Weights of a small transformer language model: vocabulary 16384.
Each number is 500 + 40 x the weight over the matrix's rms, rounded and kept within 0 to 999. Layers, rows and columns count from 0. Numbers have three digits each.

# up: layer 8 MLP up, 2560x640, rms 0.0431, rows 1336-1382, columns 64-127
# down: layer 8 MLP down (transposed), 2560x640, rms 0.0431, rows 1336-1381, columns 64-127
up1336:479521529514445504486467560496454484504588521544505408515504522535476497513482557543537421496561493522529453398492460521526447491532486490522540531479428628514513550454510577475439607440473473
down1336:530457502426506567448518537507574536538404512537407415556518494529552553533480549506467443429479576512397479466530572538454481532510531495458433558417568513508561513592573529558452541539482429
up1337:457475600480549472494492511553515428458422517499568494517556491519443500545478538556489459533506551481574474413478516504510456436534456534544508448534455524486486544567574490504534522451481481
down1337:527435488548541500518458447472498427506531561442507566512463563518431504502452579498503552549474426467501477498513466525510493471540459489439439523474519497496467505592504528495526518485503516
up1338:519535515504440473486509549463437527486531465512538521558482502532506521517497496492539546506468470518528464491579553533559498467575633496579547513531460576501412438564528505576409536478493513
down1338:530536475525408494440456454520457449556444498555508483475425442521532478463496507521492502513486478504551443487528538495529487499553512467431421506552492526427543500491496573414523455512464446
up1339:497599422551538422503504513465488482502484483555500528547494482456453508535555438518500562525496512518605472505504551529482519471506364530604515507465384551565517479570503461455542575483478551
down1339:551461515532546538511469391465424470511518582511473503550605552546434449462469569517457467503503483486530410431540553490509518503547455485549477544527527525529427518439493514544486577468504566
up1340:471564518479438475472530485478509476531517469493518481521511542508521535521443578533445449484513509528540507469585610514509455574491521503565461466510491513531500463519555512549509514466488495
down1340:467457474423533608538454481480463491492498542508527507489504417448503527505583463483509472449469517537505480494492503525502570436539476494483549525554508536483502478462444491480525503502533510
up1341:484603570504550461514547482445465461485529499479395599540521535448510398650438566563401450559577459539493459492482555543479419449543620449507555428519453541506515511510401396475580543506582499
down1341:499565570503496571570526446427493577561382526447556518546448518479442506628397481614484399478367405519488487405563535524471618500484445564574563502468529410468492504465544444513483562416564428
up1342:513480501496571471439581469513546540446488438465538415445434532498534483523471513472558429541538519559495468519538599483563503455566469532470505450464513480497500430567519541468495494485484495
down1342:480519484513481521530485476486490495547491556487520549561502522488520485460498465562461522522482490447513473511494454468435462538504490530575536479537492510524439572464472457529455521547489494
up1343:485460577549481529505473511476488482490563502416479558469407488495496447557525488535519503575514554577464532469438513487495469401482477488558569466445490500467464461542519522484525535495504523
down1343:491456497480545509590480494547418545471510452439540496532511475487500494537496494459484537468441451498483534523542446464575548557516548494501509546511486388542492463551546444402414467538531444
up1344:442531568489477521450588515497521455425498516539524525541484562530504538529520492572483549489556527519583463496488513562510466538446482513510499386538466529494469443523510546509513538484439530
down1344:509522472517529472549513508534428548535524548583495511466512513456554443458540464464468485517390439506502444458585514440487478514519492534482490523467523516505444509497474503515482470484494512
up1345:471430536501521498541485457501471494474480458550519507454561451370461539482516467544490521502553562449485509493490498528497503513532481550501531465491474459511470476521472464486529564494426520
down1345:519442447438534509458444471498459572536548503487525469489567428505506445472505489597561521468481464477498560578496456491491460502537498523517506533470495505535452475392480469548502467546531538
up1346:476466480440528476468497476472545508499500490416534482514475463529471502616427523449561487581562491525470477445493527481522504499463514497534471511408516521479556452432510591551499508519507546
down1346:546530504504560535533568579510508553493558458550515483510496542488548488494524492429451527538534505521552543471501493496588507405476495458502559485450540514487436466498562510530477525516622559
up1347:553558568560471517525450509532444515558547479429541479487550640501530492539432526508504525457496556554442442476526580515521468415491457535525530447594512474474476458520482544541458517452549597
down1347:550474461494521549521459483498584538447516463504456570510490492450478409471536506544565543473458476412466398511564540500489517534507447437475552554451508505564528414512476486499495481478511480
up1348:495474464514440537560524545549574574446477481485458419532482480502457494510459478480490462525485493559503489507421506501454500546475478576469517556501554502523469499514433551508442435609482514
down1348:487509538424475461539435520520408513549525568436508522517412459436548553468466471484484482479520478539447423513539509476576535547475505482475526464499493557511500467452483527471494520453489434
up1349:579480558454523503537416484431527487499508541478521555521499522555497442478482458513475469488537584517507471535495478513517452445499523496485594496537526523526490408485497480539491531480491492
down1349:496477484520519458528469425523470444438460491531459486458473499521546538484572517482568524492491571535516444487427503528435422520524465460474549472458558506537600457506465454540485494507557453
up1350:493509549535499511464501428469568516559492527503540450520476548478405537444519521509435505476462541574536426470487508457496524416504449537512483476631534519528551371506550555499518452522448512
down1350:530445469442527443430523494548495488536541496514513505456484463457548507496502480528436585493510536416468464476490442510469449470507499479385496404499443472460531518553437537522497580451458562
up1351:488432510458510472451475544523447552444488502510480564510443547499471529472511406509466513555555495445490457523412517546521488509498484448535524518511455554481503511500554488520490505442527527
down1351:512514469512492518521485453426551486565503512523524453504475452529530456512469494498548486470439515565530436493482500511507496463489525484516478497524538437520561447451494486513439554518523440
up1352:446481482489462451449450504547562493500517513459441499493511492546488540547469524490503450498424443586524480491555601450501485473423461541499533500452490542548444486554509457496556621548432511
down1352:525470511460482550529489471493493521473601484499519546465507483464571421446458478521507476513518524505488493469497465632475490419512557472442479454485497461513475544549478532542490475435488531
up1353:491482566511521474509461535495459496473607415492502521465449524488482513463515508482559432537523527516465478498565482580451587453560503411570479469525491467494535574486506568560438465478527486
down1353:517471491506488493547538432503479404512561558504457558491497470558551443461526520557503475470482523534562523537534536470468384473515517452550452555443512487449518560503501427362477482506531542
up1354:482514470428538454526544581396509492462464529456576466552485487502486409461521487534469550491500514450472489547492503574483445538507532403524502473464490512492546464484515521452553495540507490
down1354:479496504508485562502530442506558588494459500528490522437502433470561557493531503465516472560477443557530466508524504528514491481472535527523476518486486545394454556512441529547479518450501506
up1355:512494554527499507570511532413491508539491474490570531459578480437497462485499489509499507519525478530509493458495500482483445480526486434442470517487476524522521476518487458532529555496484521
down1355:498508516434474513400508491480467525478546503487470470509461531551477482534465513490441488520508502526511394535514458501534529523580499525506491552520496541521459538473484486513524487498506522
up1356:506529544497508399509538494562554484517414468527594514513488467435448490543459412458547485492533519513525467546525487455513501512497495423540403549476482520461500458448535483603527510485462507
down1356:519578505556566480442455499447467552485447548563512469494506553570476551479507450522460468472520502461535483529482494502514449506545607520489504583505497470571505563467456423439506500543539447
up1357:442463444497489444531511479530500527521532463509515505491574503537487493469471562518511505439482504521525470419493453563481471498514518475509497557481510514511485502547532464506466544526422511
down1357:514514472510490505494444531514498488471499496476500527552500497471514471480507480539500462518477487467484439492515505485504503516542501480507458538581516479468560446498551479436453480508551499
up1358:511503496506495450534487493449477454438505493648531563573520539495468482480482544508540541520513493436492471476492469515521516500473550481528445486509440568474503464478583475558465522514581562
down1358:581477568568520500504542503489457499456500445563469531500501462437407405539520481450542535498526531473561458416513542521520470426519523570556510505514460427498533498522496477556489479509494619
up1359:527521483472464475532449475552496514411525489563557473484464479494489509481446511566542437502454511487552505485521574470513474564482469465508453430516529472505487484424466465578502485533483453
down1359:534461466571523521515438541507578442509483472408558424492534513529520556496444516452527441565486525487488573507494460479497444476474540506479512511505485528439490557515496508474482499527545517
up1360:470590491507501456564536473460552493476507558504532498501478531454514474493520533513453493511498475513515496462488496554444552454437423500492506501485527503519530507439492568508519535501504418
down1360:504419494569553518463394531520460534530525426488424563442437499513471480466472498493518594511451490458478489514486513627467494444497538559531466469551499518533450495479518413494521523508483536
up1361:504466497559456440483560453474510517460462541499508507420539472530527440521573508504470449497550483504513486500501512510467519508523520499451527410427498534535471477471421511437462514511495523
down1361:437507416528544521563484561536529488472495458562477589508543512455458503467466531530510498512541566507511555567490449556516510540509450528495458519525480549461463529531514498484548492486470555
up1362:495504535498470454486555553486389507484510500450501476530492548534468486478494451547462480433488507470506492498479494472498409484502448530505514485503516522522507495449491543525527451530489589
down1362:549429548442478473535422455545458509520498574529484515468459546466515453455470556428511529539526501521427419404461522550545458510489592425554449509518509515475501520508521604416544483474538529
up1363:494497504463503520559392532451526472533459512502492501513516466541535444501457493521550546609560481493497498566496517466599447453455550406535457488503502516509503507504501495527513524532458463
down1363:487511537513511465529550508479459480457493499439517498441530491495494472566569448508466463501459460525494468541416395471539430551555457408478483524520505516525534524515433501512443515478464525
up1364:503488506495569486504559505543496451451495534518534540458526465506487566464529530545486471496531575423496461429501430525479438475516512535520437472506481498519483430545483507451513551545373510
down1364:488479515526486482469451539547533546471459507484511493454508503498558485488499495457509504442493539596567395467500508542539497462516472528483460431525494487528534420512477481451500508478528496
up1365:551443530513464540524466519487541549511556481536520514546473512480505482518515521497502561549491492490488508483526437464459485504591496532463438513515457505488469573490500553470465467486551515
down1365:491527459516514460500497508554452477501417520518590486555501494516485508430510487478452459500492509581560510541525573468451493528534525503534529514444464530445530429481464546550508541570523527
up1366:490482495496504379539487536518516467475420474542518435567480505522515492501528493553433488495562544515471524448501443499473487420487594491501456524479484518487475483496473504466513435467515513
down1366:504546451465482494457500489513495528529478459506431503562526507439496507566570465513490520546426481522500512507523493450422512528464533512520492496504465483492530469444567381506545507501498498
up1367:553528495475495444520439526510529468461566481564544465454485509477460534539513525506513507483489496504504454480510465550435527526492496560464489539503502521563491484474520477456507541526454533
down1367:462481469464498456486511508554572509528508525478516549501457475541489523471443483528514510449520461543579417511459502552520517504493480528460450565478507540499527452511512500442470508559478468
up1368:531538447509504539482564497402495547508466402504515522562495534492565494489488461498539529500493594500472462540471485494444491463534448444546545403500484524539444554470464490578468553481432522
down1368:458524508528529550512527459480484510544505479425489472474510583483462502518541429528528482526415565460543513454453464487485457531434520546514483573560506540491465502430478511597423561525489450
up1369:481591473468529545511419461526474517470560522509477487447469549495481436443479435440450464529477450449546470489526553534439439472475465513530502487511458511520542521525542462564509588472463507
down1369:491531485583491602502459441579525527507520531544487541459478434493445543497487465539564538558548467464533476476487513513504461550437506451482566512484578473532512518501499540415512521440523497
up1370:515547480481484476558512526503483528492502497497501545489552518476479508519469438544537429547485468484485497506528524442491477428479559415477545513566486513595525520519421535535472507449536580
down1370:525505471449506512514499443564516497505553454493561518508548469498465455485495572434529521537537521621444589592522517515444469449497511452476552509448548544527415496455514461453503464534451473
up1371:529478472443502432492449596498461509498543465464483493490518493530524543537421469545455540486491494437487523555505452571478517446524474465481481419502479516584438507550471474531435551482470519
down1371:510482510537467544494519500552433456517536445582520478559562488427459428530485462495463570550568428476465507542458521532472455502497582516471436451515512584405531540498491430563420456577490519
up1372:503485556536550407443491532541462483571429498492545443526430479569413416502538509474450495540501503480499498496482591558510541488542500525469511490494431569495504502509435548508535535485503496
down1372:542528428509451550519452434474505525517531467482452586475464496545530492499473486539513513443482570540509488482491485539548458486462446483446487526518504522523525495537474459490524506474500483
up1373:489480497440493487481459518537525550417568478504509546421472531466493504468477509494456546442449506494535492458518468537514465554456425442490542499539526581502551505567547504485568545513409536
down1373:464497462490592455457472537551511549482512475547456489513462526519517476466535553383529478550474465438578394538481508562479523528521519506421494533465471560504541453526562498556544444530521486
up1374:524528589523509491468529529471482492479512515476525521524565545516500539550522500515491527501517588507564509554495511459577515453535461486504523468483486582514531518476495437478454566523487509
down1374:491504563414457485518477447506451437463504474542461575510501449466489496484508496522510545494443459485325469543543562532447544560516470508498477444516511513412503484502471541455458469527478516
up1375:461563502526535501506536479511515516447529560569518448487571497420428513457501454519549511508512476484545489556521451515505495513467513490546477437531465441548554555565488463484409522497449486
down1375:467515503507556533493490439538563551502530467482469566496484411472589466438448523567582563506605493514539601454483500532537431471514462515432518509522552547435477448528487503487528497478479553
up1376:525508464537454463484525482494491524511554485517493516525511565436448507549565495531448532492507523504460447479510501477563475519543502467511505476504486502521538462552582507484531508503486545
down1376:497483484483489472512489557541477509516469477448498551531558415487477533512432486538543519512517476479531405531520549532554470490530510512445502520554476445555459587533537490506505449482483532
up1377:501531478346496588458512576465550487428497517470535521493455546442522483493479460537500527528427504469459513469502490545482534532556472594479508431476450527560544479504545499503541498507525529
down1377:454477507493439533506541432510501551495581515451494523446536523462540480402489496506408547507431487506497463513474457547494532538567439553436461519606515522470476472543535545532519515444548484
up1378:475482485536503449440521507507529508499531455438480530466463610508517489548417435526474432479475562530497500540557457537495524446535481473503488509522498522535478456476533531541528496502582542
down1378:475481485505517540503552508441473511535566464538572478446531516472520454485529497480472541558519474484486458480478568442550482552467504454496492487480554473506388470489551467528538490432521510
up1379:506517431499487568485516485553499517556498503557465492550498538522394417493425414553540494498498452547532464493484457473502495551502540488520479519527506490473426526416440540560464500584463511
down1379:440438492524520541465500530491500495468557540404532540499477494482542509519503524520517554501582512552521533483465534516487528452483565432482488474508479483530520421504547533496508430546522454
up1380:560544516479527528528504468477484502475461461526457465500510568551406450519490529479501523538508525537488484465481510431503415531530522407497482510475539539556471480542527455486485487485520528
down1380:508518512557523517551468537519451556495474470487529508488507472455510592511516531460487499519503491496471396513457480598484539484448424538554535489513568578471490477435484461476510573514527425
up1381:511542469471521444524542507477539490469491512511424493467555480437515460530544439527515487510553486478512467548486481498515516486533486533543475440431518481502558586516526472510542478473493576
down1381:514500525485538467491482517515475447521528516430470508519508468538521496439410439492520518487491528493518470473515464513493540542507495501475501494479533495455482568476513528533475509506468499
up1382:498528445506495503467546504475523515416470517494561529486505588506452477473511456502472510536532497487533489476489502442528427448483513544507458456491583534460564472534518483492496522517467530